Weights of a small GPT-style language model, trained from scratch on English Wikipedia: vocabulary 4096.
Each number is 128 + 24 x the weight over its row's rms, rounded and kept within 0 to 255. Layers, rows and columns count from 0. The size above them is the row's rms in percent of the matrix's.

# layer 10 MLP down, 96x256, rms 0.0992, rows 0-20, columns 64-127
size [104  90 107 104  91  92  89  95  98 114  89 108  94  96 105  97  80  97  99 100  98]
[[128 118 147 131 107 183 123 139 128 136 140 121 115 148 106 124 175 100 105 129 128 172 160 118 159 109 129 117 143 160 180 131 119 160 152 107 125 134 180 149 116 159 101 139 102 118  84 152  74 108 143 133 155 113 121 115 165 131 130 167 157 103 166 107]
 [142 123 160 139 135  87 136 142 148 179  96 143 144 121 108 128 107 141 164 118 169 140 122 106 143 139 153 134  78 123 138 131 161 136  92 146 135 135 121 184 140  99 101 137 131 162 190 108 131 134 145 152 105 111  97 105 143 167 126 144 126 126 126 121]
 [103 139  95 128 140 157 154 150 156 145  97 124 131 127 169 175 109  66 137 118 106 158 135 106 103 114 100 101 132 143 155 111  99 174 149  80 144 123 176 166 130 124 140 107 116  94 151  83 152 166  97 100 134 109 110 155 126 124 117 112 123 164 143 122]
 [108 118 173 158 119 130 151 134 136 111 159 123 143  95 131 123 124 157 171 140  90 104 111 150 150 120  97 135 133 104 124 118 112 160 185 128 164 110 173 144 134 139 117 144 132  64 118 118 136 107 129 148 125 141 102 149 148 139 126 102 112  80  88 125]
 [184 140 110 137 131 132 153 158 116  92 107 135 112 133 123  80 105 132 119 154 190 136 111 147 112 114 125 115 137 150 131  87 153  98 139 160 145 172 154 136 152 100 118  90 135 186 140 147 105 121  98 157 139 132 110 129 130 153 134 165 141 146 132 167]
 [121 133 113 120 133 115 151 104 103  81  94 104  89 121 131 147 132 118 160 159 165 114 122 100 172 122 139 150 143 163  82 119 125 148 108 162 125 157 120 107 163 100 144 129  90 127 134 124  66 117 162 103 139 100 134 109 170 130 141 118 132 132  60 110]
 [132 150 124 119 162 117 125 128 128 154  69  90 114  94 131 121 152 139 118  76  89 149 150 135 109 152 181 130 139 113 144  99 138 106 150 114 100 131 115 129 161 113 141 133 105 133 147 139 104 155 136  78 123  84 136 112 100 133 149 104 121 132 106 132]
 [131 144  87  91 119 141 130 142 148 163 146  94 123 153 128 133 110 105 142 110 135 159 119 101 128 150 106 123 130 124 161  72 156 100 104 117 126  93 107  71 158 148 141 142 123 166 187 135 164 120 151 119 161 124 117 161  99  87 151 150 153 141 138 124]
 [ 78 130 134  95 115 147 155 126 127  78 106 148 143 184 136 120 120 130 136  98 103 124  99 170 148  89 103 146 170 107 129 166 116 127 125 106 133 136 112 131 107 140 123  88 122 156 112 106 131 145 118 146 131 153 140 159 125  75 108  93 104  94 112 138]
 [173 150 128 150 131 156 115 106 120 104 143 156 142 145 173 131 131  82 178  93 122 132 146 118 133 156 149 104  99 117 117 128 148 115 105  95 170 164 119 132 145  68 100 112 143 132 156 154 126 124 129 150  94 155 168 137 109 166 127 144 141 138 104 142]
 [128 129 156 108 156 165 116  94 163 132 101 140 155 135 158 140 121 141 131 139 119 165 111 134 110 144 107 123 111 142 177 102  92 147 101 115 112 167 114 147 107 198 143 132 149 122 122 132 147 126 144 115 144 144 171  75 149  81 140 124 113  94 112  97]
 [ 99 133 148 118 109 163  78 159 102 163 132 116 103  91 140 150 115 132 132 139 123 144 139 121 169 111 175 140 141 104 123 137 157 104 137  77 126 145 122 104 140 144 103 166 118 133 147 120 147 111 134 106 157 136 106 147 119 113  93 127 119 142 122 170]
 [165 116  85  98 155 156 107 102 165 131 110 127 142 106 139 126 108 128 119 128  98  91 154 153 112 124  99 145  90 102 124 108 132 124 154 141 192  96 180 116 134 124 130 177 127  93 111 111 122 127 130 148 128 120 112  95 153 114 151 124 130  81 142 143]
 [ 89 100  80 124  84 148 122 122 137 112 143 144 136 158 117 130 156 103 120 143 117 137 126 137 147  91 119 161  92 144 126 128 144 128 148 132 104 156 155 124 123 119 139 107 137 126 118 134  92 119 149 125 146 151 123 148  97 139 113 125 111  87 152 163]
 [152  97 155  98 115 110 143 142 141 140 142 116 161 113  79 111  81 149 137 138 140  95 145 137 102 112 113 118 120 145  86 121 155 132 122 146 141 144 140 117 118 135 118 170 122 150  94 101 115  99  96 126 153 123 128 157 155 117 149 110 123  95 170 115]
 [158 141  64 164 165  96 122 145 103 122 189 125 122 150 119 109 165 126 128 142 172 168 119 130 116 106 132 152 114 124 130 137 155 155 157 111 121 152 107 126 117 117 113 115 109 127 133  79  75 131 144 107 120  96 152  93 157 176 124 109 125 134 148 138]
 [142 106 137 126 137  68 115 112 116 105 129 136 139 148 114 136  86 156 126 131  79 142 147  82 132  95 169 142 124 106 117  99  91 134  96  91 129 122 156  87 156 154 133 150 171 154 129 188 170 121 113 111  94 133 167 119 121  75  95 116 122 134 119 126]
 [162 110 109 163 147 129  99 158 113 136 103 140 137 159 138 121 105 145 164 145 128 107 100 124 107 160 158 141 153 124 125 100 141 165 130  85 139 181 112 126 160 112 131 106 143 165 109 114 158 133 129 137 155 149 145 148 162 141 107 142 141 169 132 132]
 [149 121 118 133 170  89 139 116 131  97 116 105 119 172 100 115 163 159 125  87 129 139 139 145 113 143 122 144 140 113 109 148 163 114 122 125 181 121 116 120 146 118 123 101 155 122 130 113 126 126 140 110 151 104 148 119 115 156 135  92 105 131  83 116]
 [124 105 168 104 113 121 137 147 138 118 126 141 164 142 136 136 111 122 163 111 150  72 161 144 114 137 123 179 155 139 127 135 148 111 121 155 107 141 170 127 104 157 137 115 183 149 125  85 133 154  66 123 161 185 124 142 174 134 138 126 126 129 149 144]
 [110 125 110  91 144 107 110 128 111 114 124 131 110 120 127 113 121  79 135 123  89 139 142 141 153 100 157 134 117 150 109 157 170 141 122 146 136 177 107 110 110 138  77 116 141 174 107 172 173  92 141 107 140 135 102 127 156 152 138 126 118 122 115  98]]